config = dict(
    n_layer=12,
    d_model=160,
    n_head=5,
    n_kv_head=5,
    head_dim=32,
    d_mlp=640,
    vocab_size=771,
    activation='tanh_gelu',
    norm='layernorm',
    norm_place='pre',
    norm_eps=1e-05,
    positions='learned',
    qk_norm=True,
    attn_scale=0.177,
    bias='qkv',
    tie_embeddings=True,
    parallel_block=True,
    extras=['capped logits'],
    init='normal',
    init_std_qkv=0.0395,
    init_std_o=0.00805,
    init_std_up=0.0395,
    init_std_down=0.00805,
    optimizer='adamw',
    lr=0.00365,
    beta1=0.9,
    beta2=0.98,
    weight_decay=0.11,
    lr_head=0.0074,
    grad_clip=0.5,
    warmup_steps=453,
    schedule='wsd',
    decay_fraction=0.697,
    decay_shape='linear',
    final_lr_fraction=0.0,
    batch_tokens=[16384, 32768, 65536],
    seq_len=512,
    doc_mask=False,
    train_tokens=111700000,
    steps=3021,
    dataset='wikipedia_en',
)
Each number is 128 + 24 x the weight over its row's rms, rounded and kept within 0 to 255. Layers, rows and columns count from 0. Numbers have three digits each. The size before them is the row's rms in percent of the matrix's.

# layer 6 MLP down (transposed), 640x160, rms 0.125, rows 259-302, columns 0-159
106:127162152109156123148116085167147137098140123107110121134139108120117152107164101107140136112150114116142130121145084100100124133105148053157121145116175175128130085181144122159117170165105141132113119133132076180160118081130091125142116151106128121129122128109097160110128130143122120109115151132111123126115146109123125136107140129174144145127104121090128115153134143153160115120157139157139120097134176119120124097100135086179166107118161088104123128097129122146162164067107159
104:113124131104114123166086134148140087126133145083141116176106077109112141151108135146165146106159099151119099103139148152121123131080101134167128105141135109108132149135145173127148168117154118176116115091161146130142120101142094125108141125144141080188095138169145131117166086122150105135145115123120107103088083082105149127152142140115116129143099115111120118134144118127106133145117111107083122091088144176126152113116140123107166106136147125150160119143114159120146182108120176
105:134138114158138132095118130108133147129099089149142137127143145109162143108104155125080115143125117107120155091174134173149124139150110156152095125124131087115110079112159157111103109119109134112105125183137139086150141154143163131136116148176094118165100165160141091131122106175071135109089150158129157121109065143120110095122138127095085147128157170119137162094076125107134114123107117128148149089150097164134125137143136146149102112145172141101145122131111140135151153115134122
101:160096115098099128107161147110082119140122118106142113139148131146138141118141125143145098089169188118098163171175122117140120166123110139121151084103115109103167118144116166177124103133128139124143098104116101160132123102095146158129176132115129154108133104153113110115122094133141099114168117071152170120069119126090113117142108113123153122155148132125130124141117166083173120135150125113132153135127136128106162110162173094153163099097097161093104130128157126126104131131139152
113:143131114156125107109098149134132135149116105125126104116114163133146122124141112094076111132103129104134131131176121143092147163159119156167103143129165109102115070142144142148138115147155097124070070140105086151137145156090138108106112125165107152110080147098148141143148120172109166137096140130116166106134137155135105125072126132141104148097116136143140130124107138123109132155119104132157142068155093178165126119131164166103140129133114126075132136109152177122134145142167127
098:104093084128088150111162121128137117131125085149170115139189112151119169135130139115123154129150137119147097068146126165137117144109131139159111131106118111096091161133131146103120110118108091120139153093097117152147103168109173074117129112150128173124138124127101097146104131125132134166118138140145137133139107150152109168137137096090131094132123158143160095157156153129154127126150124085108136120177165083118158138150111131131152080100148120082089137117094141163136135165119124
111:157138110128073133142114127125165134131127123118141110149092063148111114110145213132144132152117130132141115097105115158122164115108151162127136125138118168124169088121111105154099130073098122152129164131165162125127103109134116113107164130118108140124069073142156115067125138157145153139096176143161096074141188140119121135123113078129140158144124140148121100095149133127121152138120131122148129163102105150091169113149116140128125131141118122134140130126157121124132100118119116
080:114129120136099128170124119140126137147113096177144155094200153166149110117147110131083124161137137080135118125118117153110112139094152144155130167147149125137116113183125140098158120159088124094142123094138129155122151087117137117102135091119131130141105127118133120148113139109126166111106154130130108142131120098106142146130150178127139106121105122146048170114096143117109157136108143135015116114147112150144122150170097120136138107136141118101126110125148143124129136140147148
105:152066108094149094109173115126157113157118107124113142142123123127123088123111110137130140141109147167142158103116111078155107146162137140145118113143121132141062113126143135157158137117116121092138179134109191105124097159084124113124092116116096105139140136125160131115159098126142125103114143153156163115129135144110130116085116129134178155126097167097124165141152149108129129136106121156170112090105176109134129070143129119143119155095148086133144159148161155120108134131086147
091:103133139153076120119165106137148141073128107176101125149173118115111119117119104104067158129115111148107144149085125173142133079140155116116100109135136154128134153095133143142098162156106133145155112120131134116129151129103129117121159089147095157110072152117132130140172118119136139136123093111142130122082150103155152152144161131133107108142126155138117169081094078143124130124171123112155107145095112155110150145144114160079130135163153167146092131116115098154140112145131173
083:151145081166089142116108146136134139142097095129144130134127119118078105134128125165075143150137155128102163135155144105124167142122113108110123127134121095090159113093107118170140078099156086096137159103122171121145124127107118126109158101117172094157136135165132141135107115172139141184113143084120126119151134088152125140089123119137113142116136158131106152132119164155172091146111120157089156100165123111135108109117126126147106161152143106130106134149179074098154126126149105
115:141129149114145110117115086108143155131115137140135134136138125110145139144106130128107121161108113133137147131119145130157143114140129131127118117132123154142129108144134121148101133114147125126119150108105116105159114139106132123119129129115255120116111119123126127141113155160117144126103141130141099131167112124137119147111130125104114150140127139134073137124158140134112113183152132121000115132112111117115120136153104090126126142137118137123120154133128111144131120133142123
106:111111136143133166101122158134108143133126117062075159127121141156117130154136124123136144126129124088153119088117110133176136158130084150177121118130147122149135084162127084119166146143107094127142107139116137130125115150140165122139151151163135121117096153101144102052143109144152099117122141172114123189096103052158139143127150083152165138107122137109135159114128115133138131126131179104110149143116096129119107160132108146112123079113104170146140094129113140106139131118126139
087:130158092128113099113109121124142093145146139129139085146100120119180154120120110148100109115139126133068087122130139143131122119123150134170142170128155129160089129129115159139137114154111132140119101151113122078158171090103158176149131164109122096131136155116109138161170184134140121141140107162106134120079133122113127118098140096095100125157108110146141111113095135132120153127153133159080172123131118113177162114112132107167133101097123127071118102176133144118086135172123139
114:086086109142185184131125075092114136109147121150128131148091085108090107127106097106136134134098112137139115133119132106124153100178112142113160147099157095165171118127123143078175146135101135125197145139155123109144136110133096155158124136087068112132166158149132124112136132112121105108123145099141154141131141117182130124136110120114151116119135118142097125121149116105111134111122140129158137109160157145129159145078146136092105156121110132095148096154076126128160138137139145
103:124108124133134112069133114177127127132124138101138154141135121090113126171123112139131110145139160151108199117098078152139150116120066117153116167137143114112143184109137119137137106146156127153157150130120184132136130119135123106141128084107129129126105095068113099149146144113122105106133140136119122100114057132120154157093150136119148090162155144168113147110142119153131139118111104118164144177126084125155108114175120123176149115123128155108148072127104132116111142130123106
109:150075124130134157153151141141127129129116085141109059150169112118118080136143102105082101146112160115137159139130119121142155154111163143146111127136152139134131060134106127112154116122101149122130140130109128131128136118104113125137106107107099085135094142101150142145141087114108155186111101152117114122135136151130166111096127092126123089137118107136100124131147138136120133151095106149141122110122105160196093189136089146152120155120100157107188138140115160150162169148153139
109:155148139122153126104098152126087100090128088127130105115150119135137180092093144105138120086147145149130160162099117078123066123155130120133155142149160089152097123111137115089154111134125182153139160149106121098103131142140156120111108169081132125146156136125103136143149152124116166137120110115127148109118137157145098150157105139074146092129111123121102139113131085104144130150150122128123177185144091093120137155115075131148127156134110148120140146106171131105134146164139099
128:151160140128165104139126150100128102106143110136124169171181089133112122117116162124112168122145158102126136103139135134125087138167160146107145158148143139123104145137113094103150100111102133148082142101126144147146079164110168115145126095108103137124125129081174143094123107151136082121102108127136137115099152105107120133100136126144109125164143137192176103118148144113186136137136105142141148090091161126109090118154129109162137137120079091114095105103129163136122123166116143
095:143133143138122133130116119117125099166076152132143110118127113158146157168153091139156130101135112124083107178098133119141144077118092113124092116108108133097164145146138117124120085146119144150168125144116135094116128114124145089133160131148149143091156137160171154091133105140091155148170117124111116115151115119143115123111104145149103118100112092105119132094166089145165202125124086151145127112121144137103113156146114156072123167106126138134183103169100104131139155153117118
099:099094120131105167152114156078144117131108124147149161107106115096076113133178158139161111143143092120155129113107133175174150142076086136115144137102120119131121137120120109146139157115100164122119165130070114152089111166129127121165124116149112084157144150142161118106132114086158122111134088132150129129115118128121143143158141126091139138136120109135139175109128134123105130131186141110108086095124172107117178104151113130151141107152132138131119119083118098120118160140122192
093:149110158117134115138189138132114167166178122142112135139136144131114170116148134114126153159098151098144148103103123129139126107174161123127107094132138087112140105110105113085136167113123133135109132093125150141073147161131145134190122166112084144082112079120090102124118132136125143110124122125110125137105144111127122103208113159122133113134147132136110160122128138106084123143136114089146149160164117184138157066097132122141102111127118185130123102122139107116134108109120122
101:142106137116133106136080130170140084115072108174115136155118111076107124146124112120140110090169136103150123139117125123156089121112119127160137125119129092148138097109118146150118124180121108082133130168140104094187165114078170118115091118149135174130155132135157161144118147118106134145145132149122137139119132081100124113164076109154108154109138123104113134164137172150113113114202153080119133101142153137100139133132119125130145145131125110132136145122128109104163168109126154
094:126128121122117114093150167099121132123115122100166153144114069117124092147180151085105097085104137096099103155126142140099157117117126107144096167106137147145136128132084084137116113136113139135121126163147129088152139126097083138157117124151134119159135140123135115120112113156138137111153111106114100185127135131099150136159157127153114123181143117133096090149165175130166128127137089166129130135117123086141123095148158113122068156104140150139121163141163184132103165115135107
104:130138142114150131160149140136170109107112105147156121121133124126151116113110099134109139131163114101132163094113158116142139125159134131073164162106124113132122112117134148128159182165119140099116131124112121144091178171128181114154138138113117108119116101177180128079125129134088136126118137114117154124142158149069158100128098122150126142118161128129106135125128123106176104139131133113076155075140064116159116125106138135117119100150151105134120143114078072091156087139149138
119:128103139098122156133160100155132127163166122132153108108107139107109142146120096110146123157133164128159151114132105159114156122116114147114161097133149155103161125122131128099106100093094149143152132112110146115107151132162159151159132109105087163108168116128115118146117100069100138099102152152080170101092125083136123146135094150104132130120107164124142198140128095108114126124141078135109119144148162126085127083126092157139132133129197130111155141132096146114120155119165148
116:142161143175103126156112144114112129144155178143109097138195118129118114141163140095119139136108127141146121148139141091114111124148126131129144098113112094101118152135124102134119144103155107078116110095128138165150115141167148138127177123123108092124136141132084144144162113078117120093125102080118163150144117098148127138176132143107164148161089114167139092137115070138134092147118141182115085111141141153112122170099145133113103135137162121106108142120104093170136109085134140
088:109085136154111096171133089119124143124133074057113120141134119133122148095143111158124138127169132145149141115164144175134133139101157135118142122096141149104143131131139157155131105098136122150142142127109123096145172090175101143132096137129177124111151150134093144117119139093111099149114114166098143119094129106135116141111146168142085120148132161112132146126158086127117089151120119114092166124121125132125119155166132129086110085074130157149143112126098184169165166118107144
100:156107154130077143115147140144177126135099102159142115094137122114097126144123163180141148121145110153118121095090154115123161138115094163161133113158112130135177139112144149122145148155116129109099111099158118174118139115133134124136165118069167126115081096189133141135097110130146116104124119116075088145106104111113130141146099130172081094112137110157084110127112120119098095178146135148146111100147124125126163129114143142124090151109134133118136163130153142142096169167110140
098:090172154140101120133143124125181097143133125105147139101095139165067142105118127140190129077143110154159111111140085161087105114137102123148091158134137149111133148122124108141132140141107083113124120142117130083126149106145168127118134172161151156124104124158127103087113122126143135114116120141131188141138116110136114114172116098176164127149136162107142132111117101107152106122147107142091160109144138151142151091115151134119128118135118078160110142139111088108170121092173109
125:155161134088108162169122118134137104096146101142134170096154142125120108100140139143114161141125111159110127145125129163104141121131105175113129159142135154119161132157107135095138121120081156118158141132090083160061127104133133140126089085148090117114111114176151149106129092126096104153115119149163105151147171114110149112146153125129126122130143142086056144122123140127140118148105117149165125124119133130116141128092174077100095145089117109152133112168133162095161101133109117
106:182114094157110074116124162127132133130155119151120091129145104120172131108153160146104155122153149140154110187122156171093106104151103145085108133126159120127087080145173133164127111163185088110121174114150123142156141141115121118127094102111115112150122160126120126112112107139154146107159131141122162123074109130082126090124121140119121116101143158163129103136130131108160096127104137119132096143157128096104154158141114112179102148159148142093105107144110151115132133104130113
117:095102141145161122083150138158101111103131149180122155175132081117116097106162129155124130116121126123120155177124158117115115105123128094153148170129162106101130156142159128109144091134153163171161113106169147119120101135118120176144085107092114121084124094111103122085114120137151112135122147136138125126138122172098109126116153095118154117117079118151060152166149124125144109140111128127183141128161150140113105122131146108140126158130125142080090102099127137144118142172112152
087:132149117140087127074152114146162058074103140106128103165108141116087135116135102135171112061148126141146132134176113147103142151142156122111153113122146136124151155144163124146096072114142111158145124088129127120120131161118135121124111124133138118108113150137168124084110134136110137131136150155135146125178123124145117097143102178119154115121156137112162113126135137145105097151137113152142080112126148151141086100116137119088149145155141161138133112116128139170153095150053136
081:128129145090122126116148101123106136076130138136129141194106118103109138104157137152136089126088128102081118111118146125131108102167177125140126133089082179104140141140089104143134142130151136108103121145150130140138126116131132147104106132125078104162156068149118117137142142141107111123086117079145147146147152156155099151152108155124140139118163105118153154127134094131097129167119108096151105156156130155163126157124108104098137159120161154135095125100105176101104181167109140
098:066113111163112134114158148137126121137150136133150104120124135110171073147146100136128127126170099170175155133121084085186139134084136101107102131152138118152115086125112128131084122121155140153120120110099126167131158145172096106102168131089101110144125168086125164110079132129142156143072127116137142145094149149155109143109128169128147141121144111127155154118119113151126113132132123127100137122129109133102092139155141118106120139144143190133100067120137142160134120149115145
108:136133142111136135144092108122121129151138171145137147134116119157151091155154114090113181109108105136166134110150133101105088129100109113121118130099163069139152157124159133145145106126144137110128127166133131115161160098104141166146140141132155149135119126090079122140131112108088105110138130149126149146151113172097132092135104130120136134139148120152124136140174141139113157121143151104155163124114094088118154061146150117152096139164122150069086097126172061162120095136141116
076:132134122120116131106093131107114151131147111143130118125139130118154130160122153134149124131111142105132136144143107170155152107090127094139131129153134180158127111136134101134129118102120114139106131119129101143148125117119152139132118138090255117096139132114100120146118154138123119132064122131116132125124093118142124131105130103123115161152118136155117107137166125124133096184135135107000128128148141125106151106152136099125130119149154129113138135111114139162145119123109126
100:086162130142137113112143100116154115138143085111160147130098088152128108130145108102107119107092129134153142126113121101138087170133133147104137132124111132066124161107086112134136105115125150126101149169113099118101162123065109120187155081135089130136077128169093132130123129126104141128117153176101112115136166182149154147111118163124107135123124127168092135103156148127134099162142175104148107143144180149120152125149147141091121112115128151098096138123142157155152132137127154
102:119106181123146095112126123126133110154090103092095132142148164139083104142117128127124107108193113136123130133124163104153107101120145152091127134140110138096146204147093080161130099112091142133156147148093067141080114161115129143146142120140102141084147127099128138170113108138174121110147111161128090124150134147116155102119150115108124101123131140109111104155144139120146146114144169151133142123122143145147132153146134159103132147116107185164149095121126175073118120118134135
103:144117120094125141125106084117108098123129124124167143149137157098112096142115100119124128119170127137172120137101127167156128107137145161164122095136119147117069099132149156123139128122116156121129143144148101147096146112128117144131105105118162143160148147205119135160100156095142156116166132112178097099153105113087125101131112063150152118109111143099074121124154119113170152155135145122116138125096140118094147074104104116154150145134089126132133131111176171146159101157117128
083:123177122123150136144096107086146107160184099134141126164121111170125065181124113121067177147101090126120132107099095109110106149162147154119118143139111120135148139112167125106123132103128102156110114140115117146128121190143125132158106159142110145123137082095124139100107163114104127118103119150143089136164105139103122121117145149151143161136109139100131145138136187085157098130106127141137130134136085118163128160135100128133075143109122141145095128172130107121132145173132127
109:142156124129098151125139121127139118125154131078143101153142120158157127120170118134098126120140127109142141127109128088146120143164177180059166095109121105153164135122132144139091111151119144160120137107077120112136107113146164113134083100116119139072121147094167109101164147129121093153165112147169150112099110141095146117110095109144153086124116123071126102144132149098180149137119094130144124129104102184141137126142143098138150117147122120150154125085132132123154167152141117
098:109168100129143148065115088164150120152168098101110177137166107134133133133109141124075138129121085143129084113124115176081119134157128091149137132122133157130105114119148143120148129116145104140111101153163145095120071099151137120109161109133116117139129090120114116127097113125157128090156133155179079139130123150150125154107077123094130122133153168177155129122149158105111151141145118116142183144108112132119132133134152161104150106118151140153100117146089127134179107119130145
# layer 6 MLP up, 640x160, rms 0.126, rows 260-303, columns 0-159
105:156099085177123118142169119087107112139131128145130142105117161145134182119151171101168125170114145068161163153125100068144156133126102155130178126124101151102104087108106105102127126119111131091133107147134126159144136155127176126136144120139117167106119152137125088162135124140151138097129130128133109125138157139122159135170105091108125129133133145146135135112147114087093156112122133110140123119113083121113120139126097143118107099181119132105103079142118140135105143162125055
105:144119115150147138088151108115122128109136149143153172133104087078099116124140112128195125162139130105119142147059125142126130102122161103163126086096159153094125114130128117123093107135129097139173097113133185148127135107123081160181139132136126170113139111103116145120138139095174109108123145108115090138166166132147133134139127109099131118113113131159158137121158116062124139137120143084146133179122115095133142085115076142115105110127137134124119087151159154130138110135121117
097:130149138137087145143126164136128158113141150121150151099098112151135141140109106131146109139076135122166118121126117177104112174088111064115106164142100145127081104153123048097099150082103129140113153099125096104105157174163126114136134166127102130139116161108165155148089172147111117104112108149083118144143131120147146159099154114150122174137121138156155148147114136152106104122162099125143116106100164115120106108122134147133114142122144169137151167130117140140133111114101123
113:151142127136135138090165133125126125123175154147137125149104116112141122134124102175091127149120146127157115163100114139129141108095149079163111111130108104084102134163130070120126146126119125131117155116126133189146125122108105126198118142117114123108127118132138159162137145134191096138124131110132123150155108099070128112125150151105121121073110125180126101140139151106128108127152115102142132177133116113143110059106166152147120086133161147148150091146175135119097102144099134
101:164117149165178142080151127133130147092146137112145147115132116136120181163111149121170138137114172127160163085137114114118111159084163124127115132112132149088106131098115143123092119074145140120166112091100137136120120131162123111178175156152104152118148091097128091179101128118141154130130108122144118113108108108072113146128108141145101138129154182120155120105141120144082136119125142065135154136114119113130143123098117141111148132161117134084121066135125146150129141144133122
106:131105159154161130124125116115092156112136194110138145148094121144106146115133118096171140143128136057129118145109118119153101150109124123115117117094128138111059111107110096142130133112094115097135114183099084145159104177181119130166126138113116108150138137129153142139144152096118103111135130139114119122180147155165099156132114133117118119128168112182099110114140156081157121118155079075158144132139156113111136125159119141100131102124164144120133101156132106139106151148114127
102:171134132147150108104102140115100103133175131164140166138130168091105135144158117145126161150127126095148141128123138123113099148132158114169126110112107155085072122143159122130140143100086114134122146126094138125173130151120079109148141116148115096099143124086145091173113141129117135098134128128100124146169137117117138150082128114102131172146160123182119142128147159085118135112123135140121140130114123086120105130109140138165129103186166106114138111134158163088090064150102098
102:147105122146108061145125134126135139104109144119155128107082160118057170153096114148150142127122129139129074150147124137132157108118156123133105152140114138108123121128183141153085124091125139076122126136144092148141129097109111127145131138089106137130116145118136143133128111137145125157132105105121123160126141176086120106104102161117136135095101124183143082134118158130158144123121140151134125159070109095093130150142172149114117171155157117124107128146159134176085124080167122
086:157111118113139129150107129173104125122125159184135116124123161129106147144150153120150119110106134141165117155113089123142130172187142116113116131117121143097124117121116102106108099069158129159106124134099058123126134123101119117109158189095124126143171136121147113109092102138142107099146113162094160133135150101112117134119105124144111173151172164162124127144125137126118129096136094151144079141130188090118101148156146134174167124138146138161169121117125121099132097146100104
087:114132097122162118135102103104125185110141121127093147130116172083128126100121146148142132140156140147134129088087119133158129101146151130087127116150123124132127125098165144139129144081124099130138101138121152084123162137184102154164180112082123112142171126131101097159123120107125166142125135118108147115126107103137133159158098105069083186143128131135129119074121109088117115116157129128144142116117142134160079118157126127086135142158176105120155141140160157148161126131092120
167:159139121137130077106147105074084159141139143152161131112123159076146170152110175143124140151095150126189125152126105135155136120114122086107149121163106178122137097170136126147100143108135126126129136116109104133161113144131111137156180126070137110123128122106092139187107159149120126131109105113114114139158094128136123163097138105100117174099100119141108111122150135112135100132181107119126137150123119088100109095187137141110113129135129142125124138135127094141092085136100114
105:126133120128135091087145173120138135131136135137137177099127080138133136138102098120124147135144146114122137122132128143131119124128180107187131121094118109106128089101148131086113195157159154114125140129141144148115111089144106120124156140102093092120102117113134153114108174131116185159084110093124126137155150114108121132142110079156114137102170160180103125143156165119154083124141107134143141155100087126141080108175127140144126157141093146166086100157147104144120129130137119
092:134114092165171141102129117120109122120150174131147152145132129135146136133137113137167102118114131134151086170069112149129111053124113133128101104166161143116124114164108096122115144134074124108124107128149150184173128177125134080143122127107110154152092110098087151165133117138169108135116153126131150108159141157128138134136125116139099123110129159156155122100161082091146130118115109085126142110150166115147076086118137140102097107131148176129132110145139134145155132104144110
109:145135078143116106115117137142118185125138133154119108124116119106173176133119162127150085135119154118145110161129080114133103129126126102162133107144098148056131089122135109142147117114161171131151119131136155131152123116131118132150144129133112081141192177145121132124117152129167103114118128099120157107120089114106110117170119163138066135136136098178162140092154125139121073125115106097151166132156138101138122127109121154106120113147139133165148093136137105107089077119126119
098:136129125136127129108134147075139131159171144153141146099116161123090123175106129170097139125136161116174135098148105101150112146059111141144140131137098180119123129101173112121149125135143131152093153144105171096130142110121081113149133149088088147116129119113161124109148123147126119124108115147163147140111120155120106144167134071103119161135133165125117131138174121134151068113143128138144142164110144125079129077137116141111148150146104108144148058140132158111136143097132104
110:163138087137153095130118125128110101127154145179145091130086097124119109184114107125144130175100139086155091181134113101142108137128129104146131141128115170109103148155103106129128117114153098108096154109130152147145133132115113108172136122095108126121135125131129125173094162139127119125118126124104110195158119088097136139150154158106115130118098111164149116137114172115152114128153124141140140143171172094140119120119098150140123107160176137125133104147144144112073070091092148
107:107074118164134113142117158106116155120161123166160163150115116118117128134135140141094121143082148109151128148140126134118135177083170110146130149104093118112102144152160093097135133136124119130136138118105104103146139152167142124167128144123097119101124153113104160150118156136110155104110115145073104118148159108135122124137133125132063136076103141149128152134130164120124102128124110079134096180137140132175163115112146146141168119106128160103141132128132154124107070172060102
119:156099128131143111137150166120079137122200143168158158177089123136148133146122158110089116146120127089104152154102119122121125149127119120119137097098096129087140112153083113124095137087124121100133114132118154125142128116134137109168117131125105132090117147125090117139158168115140136115125123119103131126126111151090115145181112154139131134123120130176178141151143124126139079117164099106151145159126100120130101115108147159112127132167142146147149105135181166140086076144096066
098:107143103129155111122135085112112106093119160165138096180108140130098116090144155129141126182097153106149112154093104116144151081098162141115126159197137126138107131129117052090118128132081162163146118138140108193173119166121111122096123138118110134128087139116095153136133102150135122137114134118122146126161134159161113132065136116136123094094143136108122121082123114106141145127116132139144175146158122144113128137118146146136103141132159151113139165149098129110119116108103138
106:167111085154133123121145138088119129112131106174125090116143165104129154151092125146137095152151139134160144103114119121158128112138134154156131134161127149131147120133202141093122121117141132109102119109147150121136169106105164134126115135066110128163117119172109107125119120157172118139107122108135166141124111123123096142134172095074135162124122175117129110107117142116125131128087135180136133142078135130077157151125105144071101152143115082110109111143096142127102146112173088
093:127167166133112131074134126124098104080143135152096087163130155099092142182087116130109163142108147147129144102126114108161130129117158128158133110127146141128120104139144146120087138146132161111158103098123134129113101151117130101147086189128103151153148102115084169124126128139143122188128140100146118167142061138098131125126174154103111142120134149116152072141128126103166125120139169108144110130138108128087136095158128152095097073129135130141134128132165125130103134103110119
102:150092128138157158125180109075086135109120130128098094119113159137131162105104127126145156142131138077163155156100113117132055161111159121099181106124133144144113109149128109102143113123116111153124134114150140119138135111145106168147118144126120086160170128157123127134122107125148139126106130149132141140101118146135112191159183125112114133144149139139133146139196148097107140125148126135145094146151139127102102099106097147082119082128096101111136106143097141098123173156099098
093:141146094142132143139163098094120185163181140149102131149135158118161120096089113114181108153142135139145158113147126121119097144111129111146131125084121135093167108086171173121120132153147145107163099113118119154124135116181117129130193144115083126153149140163081111128095104135122142153111107095150116130137065135124112138152138127120122154127166150104114125103165133119135103130128102120137155099128119122108147096134064149098121162114156100144116118112133119122166140096142100
107:118109120123126076141159124110086098100127150165120144141103114109091084149155130113119181140085127077078084155089122112140111102147123150148126104129121187103118128133102110082114139138086141129125140098147116177134141135158094154136103177092112138145124082138141131134141168138120129103124131076130130161152093106141110158120124122119095135106157124123141135133125142053153133126138133151158140134171127122116125108140159143128127132141151123148144179133145161128163156138135084
116:111093095172151085140145095137137175131162149160141121127106114091150159147129157144129105173115134128142089147132114154128107175116148123153115125146116112083139111146122091136120175110153127098104130152144150152118157126114124125156128136144100108131141157078147135140109133176130143132100116145111116137148121094120102128112111121083103102119131115132130139102183160142128121125092101154134156152167075079144099118143148150134087068143165155161100095138161103136108094110114102
095:111130111147182070112148145110110135135129136153141096170086084088134132154109143154114111146107132078138082168151123127133111126120168114104109152133087103091093102182127087125141131105123121134115157119120161181135153140142100177135132154145111145134101185125131165137089154170160143121100129131095122137134134118127103112080127147136116082113146108120128160124126188123132082118168111082148146120126134108142128109119129138112105118153124138156121143138125126136088121098120149
096:161181106120115104131109158096115141130147137120116139079128182111122136154081158159163108137091151147118130114109119158111097108130145143125162159139104187111139122136132127092098135131125117125110137101152149108109119099119087121115137123082129160182135105135128101134174120159133156140137112132093133126168101141115128145148145072152138163143123122112092080117130152134137148121117097175176149117093101132116110084146127135083135120117113087153113146131134123117157139106177075
115:145090125120108102075165127150118127115106174173128115097119119106098119137134170158163125164149115127144113122092127132138144114120109129150147134114090085138165139112158152145132178140107142139129130125137167170111114093157097135151146140068118140134079114154114158165156106130177130102122100109080143142124147105079135154121141116146108172106154161158149075100118106101120093134157103158147106118131100104102126084122142153118111126125140158139149168147147135151138140151131111
100:151091090126183120130181079124113127096154138166133121180117176132149111128146179087147148142120135104138161130125123120128125159151160126115148096135124126103126150115121139130122127118093113136176099114094118182155136147198127159157152138108110089115152117129113153148109142114110129145131118136137128165137115127127120123087148136094117113113130141148162149144141134105125135114136118110130157175139100070086083122140126144134099135157143110114108127123098100117104104118044137
116:134146093134137128108096155114108137099166133133142115135084133078076166162074127137112101187144136135129119142143126088131160124115187120108135137126131131124143086153131122144105128127147150139116138124136122137123121136140103110156109186099098163149106084118141155145152148153176152138093112126139136153133095134094086140061128116099124107128100152121137107093166153124137128133138149123151164141148099148122143119131129156139099123126153105127162083150114135115055151084122149
098:112118139161130103102184139069096144131132103147118118162100166126119137158086111153095144132111158146134096118161128120140097138097123131175119137149101118153108096115128119161088119102134152086107144125124130113114163152111095102131156158120094132115100139116083146121127153156111150173065103142113158127125138131133120138114135129158130135094101160137114115103147160156169085105172144084162127174100117126159131111139140142125127183120118124109122080123140113180112128103143148
107:115118126152150125081134095115122150118147121150133098112113112106143119146093104115110132135116148149110123146152112134146096097087153141138097132160117158113151134165109137121112095097118172110155155094139141131130122135103099115167119137081081085173148113124106158132123124152128127174102108119163142175140099173157118144090162134114102112147136130160133138122163146141178142121144147097145155184131156078117112115142129141121126104125148118190082082145145123119126139063154128
091:181096084123120118145155120132126145140157105136105163127116154141145139138157172126146133171124160092156161122107078124121126142096156127130193102076131122097107159145169114109131137121136120105173115126127114129131144121151134136134133103155129130077157100090134088166097133115119110080135110099080132129140125079118142147143135111159126105108139164146124093115174162129133153118105079149156153138148150129120151143096093137089126132122104124112143094154109142105120111144086086
084:164141126157129116152141127131103093083142140136153092144120179128107159182136099148117097135098163137179119124129101123161154142103143136094126165123127102124158113098161092135088111114099157163132129128127130152137096086139134114096107143112103151174089136092119136111132113125131137163126107130113134134119113111133122143136123121139088140098146145102125087122142124156138162120150125120132189116124149129140116105183150142154103115135107134127097094169102068195160104089162132
095:158120102121109096148150121109111125102147155120126102175102114100116162104118150128140154155110162071097146118084127098157109118097157156158132118108142145129135139157134096121144143126115145131135090167147140103123112123122123155129098144142128117108153118162112098158171118153171139140141126144132149112134139133097100124094157099147092119086152108146099080145131136074098119126084120190150106222125106123110131100153135139118145113126104112138108117153120171109101132144095103
107:139126110146105133125163157089095095131183114140157117103137107148151192155119153137193132154127142103170136162138110115126127137088130068116145150132070117115094064205118134074169129137117123131118152163117137130134118132152112147134120156142100130119095130098135116125139142148147148094124133083124157115132096152119150114128115135108103138140137146120135115111142139144115146121116132129145173101112136162139149105113096140112090093146144117167111123137123099165077119127137102
080:135103107142155105110135122102075129109116145149166108118121140096152166157137144149126143129124174099158142153116121153139123144109120107149127124129104123126103135152145128133097157131110125110125113140111130128145125139121080162126194126105133065147113133129135140165105149188148145105099088124108107195182126116119133165130135085103129168101098120148133120112128156117130102132130111113149158172120074095125103102170152131126139120160114134165074129123147158157074112124135095
102:101116153125162100157103122114111116082138197162115070146105141144145119124094144116172147135085127112164092153094108109171166132106141148126122154128125173163119128083133104092145108104126168163118125155123101155154089095129122102105152117108114085151096144150130166144102126161147123137139115128114148120157125124119157113112146130127114132124155143141109111133169120144171097113132131117143141130139098098151115115164142147138152053155090154131121110133124089145091108138108133
100:145172101169124108164112133120116157108133125101130129103128157142091179108129139197146126112128127147128129116113137130149091147141173140147104132142098105133072131117166135074108174119146134137067110081155141102130166108124140136132127190102119145127151158132124124106110123120120142152102125132090144144173130157108089112101134059141131161115145153109121092137152158112131147123109125163158145137089123111111137133162133133101129121151125107154099145143123125122178141125105081
106:130130162126154084117147116116117121111143155190153076100075188116073124150109135148091110151132137115164123164108128124143120137113161126103100147120106108162109102166175082098117156100064157133108118153126147144145140086128087131102138131126111107138086132155111136118127110128196134144123127139138113148123151166101117107068169102106154163132105131125104104138153151105121113125142136135136108177131137112108110116140150167135120126143126155124139119151148131138097132144113137
088:134130129122133085130142152114108122096157125148101162127074143112138124115067128139101170126067134109177100113159117143109121120103178143113130156138111141142116141176091073091116134132104135117096153149127139150170128133150066112141112157138112129099128104102124169136109144187086149115103120125101090160155132108132161101137125149165099128100129132116122134130169149095139128118182128127146140142144097127140145095120160138117143109133141150124155122161139164153129145124081114
111:154124089163127132145139084107131172121138125133102102086110180140110123156117136121144114143079159119165132089156072125124129133092108130138186185167101127153118130106151090125105150105129149126099124148131114104086166127158139124119175123104112108119144142139077087168090153141126104103138098125082130096131147094103147145147141123095143171130128152158144114121125130147115108109149088151138168131156160146120106138110108153123120170131135148125155138134113100144148104114112090
101:116141116166151120088182137119117149121136119136149138172133109116136172147140131134174105161092161129150162106139119095098118124126096109160122118128131156075142136095140167164090107133148108063152117120100129155145139136132129100160104160130112153146125109103117101138176164135171137157128111104109146105132133138086108125133106150129112126085114125116138077061122163145145109120125146126143127134101157116091151096152077139083146111122165112123111102133148100118131112091134156
093:147148113147150157102127113116109149122160125128131116158124125100115148104154155118140122177154133066122147123069126100118122127139122116120136092171116114161140143082104137114153137102144103146140113100117161152136147132151140193225144117103105111136179142127131100140130126089141168108105134120103140160129077121138148127154134078118095138117180142128139131076114120100119117127136137115149136116125152077119110144142086138091136104131139103098148130141128174093137135116117127